config = dict(
    num_hidden_layers=8,
    hidden_size=768,
    num_attention_heads=12,
    num_key_value_heads=12,
    head_dim=64,
    intermediate_size=2048,
    vocab_size=20278,
    hidden_act='swiglu',
    norm='rmsnorm',
    norm_place='pre',
    norm_eps=1e-06,
    positions='rope',
    rope_theta=10000.0,
    rope_fraction=0.5,
    qk_norm=True,
    attn_scale=0.154,
    bias='none',
    tie_word_embeddings=False,
    parallel_block=False,
    extras=['some layers without attention', 'local attention windows', 'gated attention', 'attention sinks', 'value embeddings', 'value residuals', 'a smear gate', 'learned residual scales', 'capped logits'],
    init='uniform',
    init_std_qkv=0.0272,
    init_std_o=0.0068,
    init_std_up=0.0272,
    init_std_down=0.0068,
    init_out_by_depth=True,
    optimizer='muon_variant',
    learning_rate=0.00998,
    lr_mult_o=1.03,
    lr_head=0.00492,
    max_grad_norm=1.0,
    warmup_steps=102,
    schedule='cos',
    final_lr_fraction=0.1,
    batch_tokens=131072,
    max_seq_len=1024,
    doc_mask=True,
    train_tokens=784200000,
    max_steps=5983,
    dataset='wikipedia_en',
)
Each number is 128 + 24 x the weight over its row's rms, rounded and kept within 0 to 255. Layers, rows and columns count from 0. Numbers have three digits each. The size before them is the row's rms in percent of the matrix's.

# layer 5 attention value, 768x768, rms 0.0525, rows 131-191, columns 480-527
089:174144090103114102135127109141138137107119160095162122160112148118120121104136084136108136094145147129165128138116079107190113160132117122149146
090:096120157168130153149105139124104097125125103115145134073137119110100106162164117110166109135159149100089141156097122109097127099144089161127101
098:133125166100121094150112091162127110116165183126095154161112129121116143114082126143150153131107140124064097137139101147103120087099144101158150
092:074116134146121101150116147109145183183125164082099111173161122164106142176102152129153141119135130115105136149125116137171152162123084100170188
089:185122104127149134118154109159081145142149117176122132142161125116125160156129148158171085182101116154116094132147147192121109133092156122124098
094:118120095176172124127147114112150142165129083136107115143130148141120140137141147129114077146169129141135144155142122154113141107086146162105114
091:151136107123131133121130146055179140139147100095104080165111124160108112153130170125112149140149081101158115163137133113096148141128134104092132
089:105142137185120151108125102117111150123134154176152137151149164136158105155120154144123135168141159130148130138100151152161135111108148084135077
095:098164101119117130141117126137148127137093141116134141131112163142113157151081137131099115083121099166135117111126118169191117097087093058104120
090:123126171132162168124157153085124144127143122104157145085158135115102094091142130095132154128117101125159098096117144118127127131133133125123123
085:163153142138110157122141097113141128150126164117105119122159112083112145124155100138085150104119098110124143119100143126114124137129140147126085
103:105108132152113109112137183147176155160100132118134168107181126125161150129138119132127116150172125118149136114144109136098092150150133108106107
093:104144122117139088156107133115167159116170117119133142124106155181180129119119135124123137139145105158142124131141074147153140126135119123072176
096:121161115152156117123129125141105132151161141102108112172128131130124110137105134157120104143126144114092149108139125118152105176101118167137162
093:153133103154104134143116123138139147121141144136127117147118154150143111158104131096156130097082123166106145184114123135140109109106158160143107
089:082105118103113117185101128097129138101109117098167165122122107134153139147125103129139116111081156151122107118125106157157133147127151157085099
088:169109132169155119109148078146125067127095153100151156109090159111108078115149126112077145146108112073133131148121125082102138111116120123118144
089:116125105128148175094122088135135130153123115177111139137104145129115099111171151126157133127096086142134173138165111142159108113124146129097163
088:167165167153138137104143159133152094162114099158129089122051143122195120084108124120082130173093105134123119130098116125140123114147134112140110
096:139156110133094104111125104157159154137118087180122120166129136145128152150139122138149106112117131133137137118122160130121119147136157125115116
090:138102163099141207111095174120110107168128155132114089114112143101115131124100140090100131164138127158124121147130208152126122144128125140107110
089:119119147096124113133149145114128106117106133145136169157181117122105118150114131111099140097079120167085109113117125094148132145136130144104133
088:141116133117087120136108095128165174111120162165143132164106121124068169157116118133128084133142113162141122159127164130120106100107111106116141
090:140136116112125133095130098078123114163121150112111115136159103158145158108115094102106096127044163129106120139121094117148114122117117129140092
095:147084126182133120127101148096131119126156135123118119087133106068120122131124127125161092137143148152137141110119087118151155106123125124132112
087:121135074116127124124192111140089143107118120148119136115191127119092138151102148073105134118130175134105129132152123087123164163137113119128174
092:152144102127113089096104121089138086126145121112110154088154124135110187101103118115125166144118183134099127144111133174141129116112102120132132
096:137189156129135120134116104158120127104100109107135113134100140092089109164096110089103138134147122140159139168114143115168119123112144141149118
089:117090116118125151137117127110136123137118143136191135109155123122122114133128074122176138114114132150092164132124151121144076130139168135127104
084:112162098157122110140129121148153155111119129114142118088101149142103139145173130109186140117120105154134146110121126097133141158070139101081139
096:137152164149140085177112125106127127082113172101191102099138139163112136122122166129144153103120115144134134155112151115135090115128155141160138
085:099113171162123153083095109154152123121122148125166130102121116123126122096119113097113141149141134153124151137092125125134109129112078173138136
099:119135102129146140109125109157134127114133134142129132136132094128116136123141118139173149121122127147123129097090088129138089090147139152153132
090:120137094148128154104110134116141123118132109145106145154115146153112171179082121180123089112164122099099126123153165117119146119160148127102166
088:160166143150123140097075148134159159141120146125147170097117156103145122112140141163083114173136124143117144127149128130120139145106110080089140
091:107161136166127132112145150151079127132149170124142169114101093094103092113120140163157114153137116110110177131110074146135104103123072158167110
096:118102150169104146125118154126159113088146136121138142147121121092110114077156136120198093123153105144147121126114121144061094150111152120118147
086:097132150108141133142105192117131102129111090123106124157128114094144101144156123127124169118115165102116173069131102123130164150126129126116157
090:129159133120153113134117099157118081147143145189126108096091116141143120174156134114079140097149128108137091153103147112150154091111115078081124
090:107122077136167169128121191130135136126162139139120182156093136128141106095168131140169127125123122078097111142125159132151106111115100104144161
093:118113179084170127147152136138112072149129119105150140121176114172162134112116129152182100166141117081088117079163162107114146171088141143092162
089:160113174152147136143112123143114152120136109103092111135097122157136121142145126132118120140123117089108154162142132139129154155104186146144146
084:156122139109095149165097136102103186123153113169117068087150111173098150097141094135130128132102173126111100131120147131112148106133127166116134
089:110100100105111075109161111108121122143142149139160125128140127096153110098113116144082110125170146155139059128145115126164145175110121107164127
089:102072154157122096143102133151136129143125167117118153121167138126123125087122089106136162139115148139121176134130110102145123165123077156141071
090:108120168103132137122080149165160134138138158103114125145141126119089133160118129103107103153182161144115111116129103110135133097118119133167131
090:147109164125082133102153119115122092108123122169127080124074139119100107139098111099166138150147112171122135123146162130087102146137165139107166
100:118094112122107127115143146082102149169157096166139126151116132160076154091115128153113136129127141133162133110115154130164130147153150191154130
093:120105142077098155143158160121129070142128149120069083106178122131122171126146099133160112121117167134142149088129156112090131118130114137122095
094:151126126134127129148138174100096118135110138128143140130173120169115112124149077160174117143141125142125149120171113189183145152111093119124131
093:135127109154107166125084114131115133113133127137096158091115187080187132091122115137157142088104132098118081136107137136106156113100083102132140
092:162164160140102133072134147125109100094138150131168138101122137125157111150091146129066116162135145098147065142105129156168154123107119107129128
088:101139125146136159137138130135148134135121121140140112156109159127188128117111084126135160121126109120129121142131152152133160133151175169151122
093:138134114101135105112114119138097112183085123112156164124129153117120152127117099145128152126171122120141131118127139118109116126150110091149113
088:134107154142103079100135161114124131143065152151163129110150140148105115149146091131125164119069132181131104134147098112136102152128092170103091
088:114145121129121122127132131135087124127117094125137096124124132126124119114129130105128132109108117088125127178109153182075148140089167138125106
088:104100163154144140128090147132126122145119138106141112145137158120131158133148170157134140108105133183111154142062154118135146191118092109082110
084:092115118162087119107182099120099114104179108103103109145148121119108120113143094110107114121134166138146075072130129143096146146099144144135136
092:158089130141133164133145153133119156117142128134122131108125140178125156139148122124113138115094107137139143094137137115136106145119137138120133
096:105131128138116081112115114106114116114206100081148131149135124152119095158118101148120154117112093186099136099124104114098153124090118164109145
093:126156110119138107149145137151130136112148148116112132084142142129128116108147135109127105137129083120116140099123151162164124133130134147139146
# layer 5 attention output (transposed), 768x768, rms 0.0498, rows 131-191, columns 480-527
094:114182124145145102104129114140138141098102115112082096099125133136095125135104122124117133152137138172104123132137127156133152154163161131116091
097:093118129138126129068144151143137155115120144154107109147150115106121162152103156102106161131094103159073137125108113108138108175140137150108136
096:158121190143143135111116118107127127110099101164157162102151123109138129163170118138100143117138128140125100129159084128150145108103115119169135
095:140132132118096090135124162148120109155132172177145136117127145138096126089127181113171142120121111156119099079098130126105113135136101133131126
097:105161128120123097145136138153134102081109111116123122122118128133109163157135151119081142102111151159117131130121170098111145151088137179154132
095:119121123138110135167153147123144108130131187094101119107068119159127092129128110118135133116126145142146106105114178170112136172169123092129145
097:085114187138104127120117106127165132152077140129111143079132085094157114141118108129123067141102159153106094158139125122141117097116113119148102
095:142103095151112138132180145094137127100118129095117111141152105166117133101160147121130085144157145118144132120159148138138126098121137168146113
101:141138128154130123103083124107158095129129142125105103121101122132120145158122117092124128129161142127109166126161122123099155110086136106096114
095:173133101148116131149127138137132118112123141120134118064185097153109108150125146123112160125123142130104163113135082119104138086120140083100149
096:149126105150109110148123134129171140116127120131136142157109117127111142140134123114124151114120123112169101146122145135137115160113117133109145
096:138108131155087116149164121138072138121126105161105104137090143121134114146114132161152151126128111105100162141137173153109088165095135134156115
097:148120135149112160111124146151141151140168094117113133138128137090119122153112144128081103149122158122108126134141136136112154166100163133152178
092:105149143147101132119130113058133143152129099173143102113119153128136119158136166131119076128153111146119123140121146122123102123079120117140149
098:155129154132107126130132106112146104108134112109110146110133146151124135123132168118106138119144134125144087140124153133077123122126079113151186
097:122068122132107115129135120150121114091159124164159074135207085170141138121171149126115141158140089172124119130103069146108093139151104075125117
096:130181110139091145148096112112094153144141141114149097127185093135143101130145098112180117131145137097135079086106063134151121159143097076127142
095:119120140158149105127098143110128126153114113102124091099180154100123088138090117126088133156122145149176125164119108139121092119130116157153108
098:177113140163142109104117120091165112144168142110132161093120116155092128125128159124125082109144104175137124094106121117116090135153099127134085
094:126140093134111130134182094150108106091123120123121146100094061145101101132106115140162099101110132132103128124112099145187099084105116166121121
094:125173127102141137165223124168135146147093145105105132147133123137136135121145149168124129103105097151136077126138160121151130157122126098127130
097:112182134164122186184071092111084149097119089144095106110091151138137114154141171172132088116148138138164097124120135156104100131135123174132143
092:116097125122132168159140106102106090104142134141067133144172110188119148126123108116154147115123140155101123128093121165130082161095133156130156
096:099124159138103110109162186151148173111155118133144116135127131140099095124144121113123153086170137133102114105152166106121148159144162131120119
098:109121133094163103134109131126135117137084127080160137110100128106110099184102135099081115119150083125114105133130123199075160141130113113123120
095:138123133113103139131128117111150176132135090146119118179114140131173118131104127137129123120126112127125140083128088172096140129137104167130115
097:163100147104145133133122126125134179143097103098129119144128117155105087136104116122154128166135131105103139104154171145158117149105109108146073
095:123104133140134155137125137140134143145119115122138097129125114128100138048147111073150113153120137098180123093169128141116095155094100110130155
096:106131102097125152124140116166089120096164144160162146077161172155122143121137117167181108151103102138132154097113103138107131117084129101156074
094:147132127145124138103126141143083105113131142108082145158161162169162135100126134135131155133158154121138151111136170128109103148118102127130085
098:110103151152111138083155138150153123154108114125084182128122116092129142102102119148138143171167114187118102105109123105130132107121084140109120
093:146112145132132116112153121136144111115097129086089126157107138092166102116146060115094149155089117111159078127116125070114172145145181132150122
098:129110117112111097123092157133166121172126120141105088141123137136133110114116134186137115185095143171096106143175095136096146121142106126160171
096:119133146123140074107111142131144094115106134105164136121110145101081128079127136110126147113075140145137119136148146152148164134114090134135110
101:108128134088146138140122131164115172130143130132132102139200171134122136143099112085150149103164149153114124118156103122115112124104098154129119
100:165145134107100098131145157119146091165082142121128150132140131150123173104097106102118100135173114120117114108126134121140127107209158154140145
097:131145143139107143131136121129127117192093083143165101151149132185124181182128114091137134156148132063112108137170174100125170111109070164089130
092:135116144139122126164107100133172109154117109092128136124154107141132121123165097147144105124108099091149098133125132120160134088108116138103149
099:100160144165132151159114207112144101117080175163117156090128115133131106090112158165129111134177149117132157142167119087112089111142121135155110
092:119124145125109090121110161167108139132102138113119068103124146080134130151177142150139150155158131129109129131131152104180139135089151149113111
093:149157126108097143110149143124127172101100107159158092117160099164111137134136134118136151090108119162134148131088091108144131105103148114104077
097:167117113102151117144141124136163108122122112125109112115141105122123133137169119133123144159070131115134104091151104154110128098075113108136128
095:114115124114148067113150180141135070143096077126112115160090124145124148139132104156155134133112091141137126107093091157098168117166124137166137
092:133153135092134153166102136137119142129113148107140102132139161129146107129148149150159103151121160084144122111121115144121131134109115112137134
097:166109119135110149124123128147131119130113133135088111153126133191126132091108182123114126123093125097095107140117139071184110125105152122104126
094:145094132133139124176180123091106141121122093086142132134131096122111100138129147107122163135159154121101113118178162142141129148109135070127142
095:142122073134149137139160128115101111125100136109057096124126128128123122149130139139137129150148119103143106119106158122155113161108114126141095
097:137052154112134106091138136117113103117120148081112131134151143110164174143110157093160121139158135166100163119111150117145133109150130149079131
091:147130140144122106079178098135163135126126169145138145124112121127169109132126142092169152138158148099118104123168090104144148117117139167174137
094:118113167076097065130100128137151154100143125147131094083140146111154143136185109136120121144132155187113126142086140126149111118139127159120109
097:180143150080139152144101174097109162137131074122129131115139175149117119107115158112084149152113096144176115131133164169138140116138127133108119
092:157156099096112166105129101153154161110089118109108145115100101144099153139137153137079129088118126116131113137123124084124106141112115147121087
099:157085121116146137116118083126141135110131145142144145105126122157114118116116144121122123161123128118139126125132139115155080136081108132143109
090:103140108120140117145069114176142126101132140143126094143150093133158182145127139124128177160145111147093160136139112136131109174164112170123129
095:132124140121116181104114090126134123136149122119125110141100112118125125126099109118069116145171116144159120165158130116106124124167120166120123
099:152126127117150176167137127117110083152132148126087138142127139112147149171131139131096113107148155128108126116095134082143111114113125102147151
094:160147132146123166094130151112099126149123173129146161133162122119120132128140117166149120142121140104103127166170140115114151127149111131150113
096:148118182120167136159129164171113137105089154099159150110116107142097111119093127124148122117104093150114152108128078156137145115159117128113159
094:141112156125107104158117125109122169134105139140140122096110094127145135161133134142134140115128090122135127104120098084141149095124139130152110
099:101106123082146145069128102121191138098104136183097132130104117104129144179145115105134097142114141107138165107114151128119174138144129134096123
097:103101139161144097140117140107149121136126108139085122097134104156096100151117147109159086132123158140159062113143121137121143143165079141135129
# layer 5 attention query, 768x768, rms 0.0493, rows 192-196, columns 480-527
100:081104147116135108136090145097127172141109124113054144108104142088159152145118141098141128154118143116142150154084096138107108123085092097139141
102:134106165170148145109114155158132091176132139096099111088137147119152095131123095151116103137127114151135123131156069126114112132139181119112136
093:095164155152121095143130096112155118121152114132112153077161150178137114129131113161118130112113100120167121140159111163122143154193204155102136
090:149141133122135107123081141114142141154105136121165168150153102129126134143131141168177165153105129114117114145145179119107149109068100141123091
094:120123092131169107110136153135115132161119157147141136134123111089154115115145181100139134155128121138103131151105121112122122153063080116159111
# layer 5 attention key, 768x768, rms 0.0505, rows 192-196, columns 480-527
090:155134106129144110106109148132137138100140134112143139129124120117161148126105110188117110135123127096142138146157131118119096114127124120143134
078:144136137094114126159138131122132133123143113097095113137133136066108145150123137106124143144142092096114121117127158110162154062152098148103111
087:103136104118114163094128119157089095119129121111155117107112116155124135109163108102147128109147133124126142119130126038159136145129086141123093
088:160149126128124114131159156134118151044120116157184103103129155087142108142163133125143133153133104136107153130106101128095124078158133134080141
089:117125117073142100136118129138151169135110163134116092135141140114141144109083185134119151111141076114148138157122144134146174124135144132114129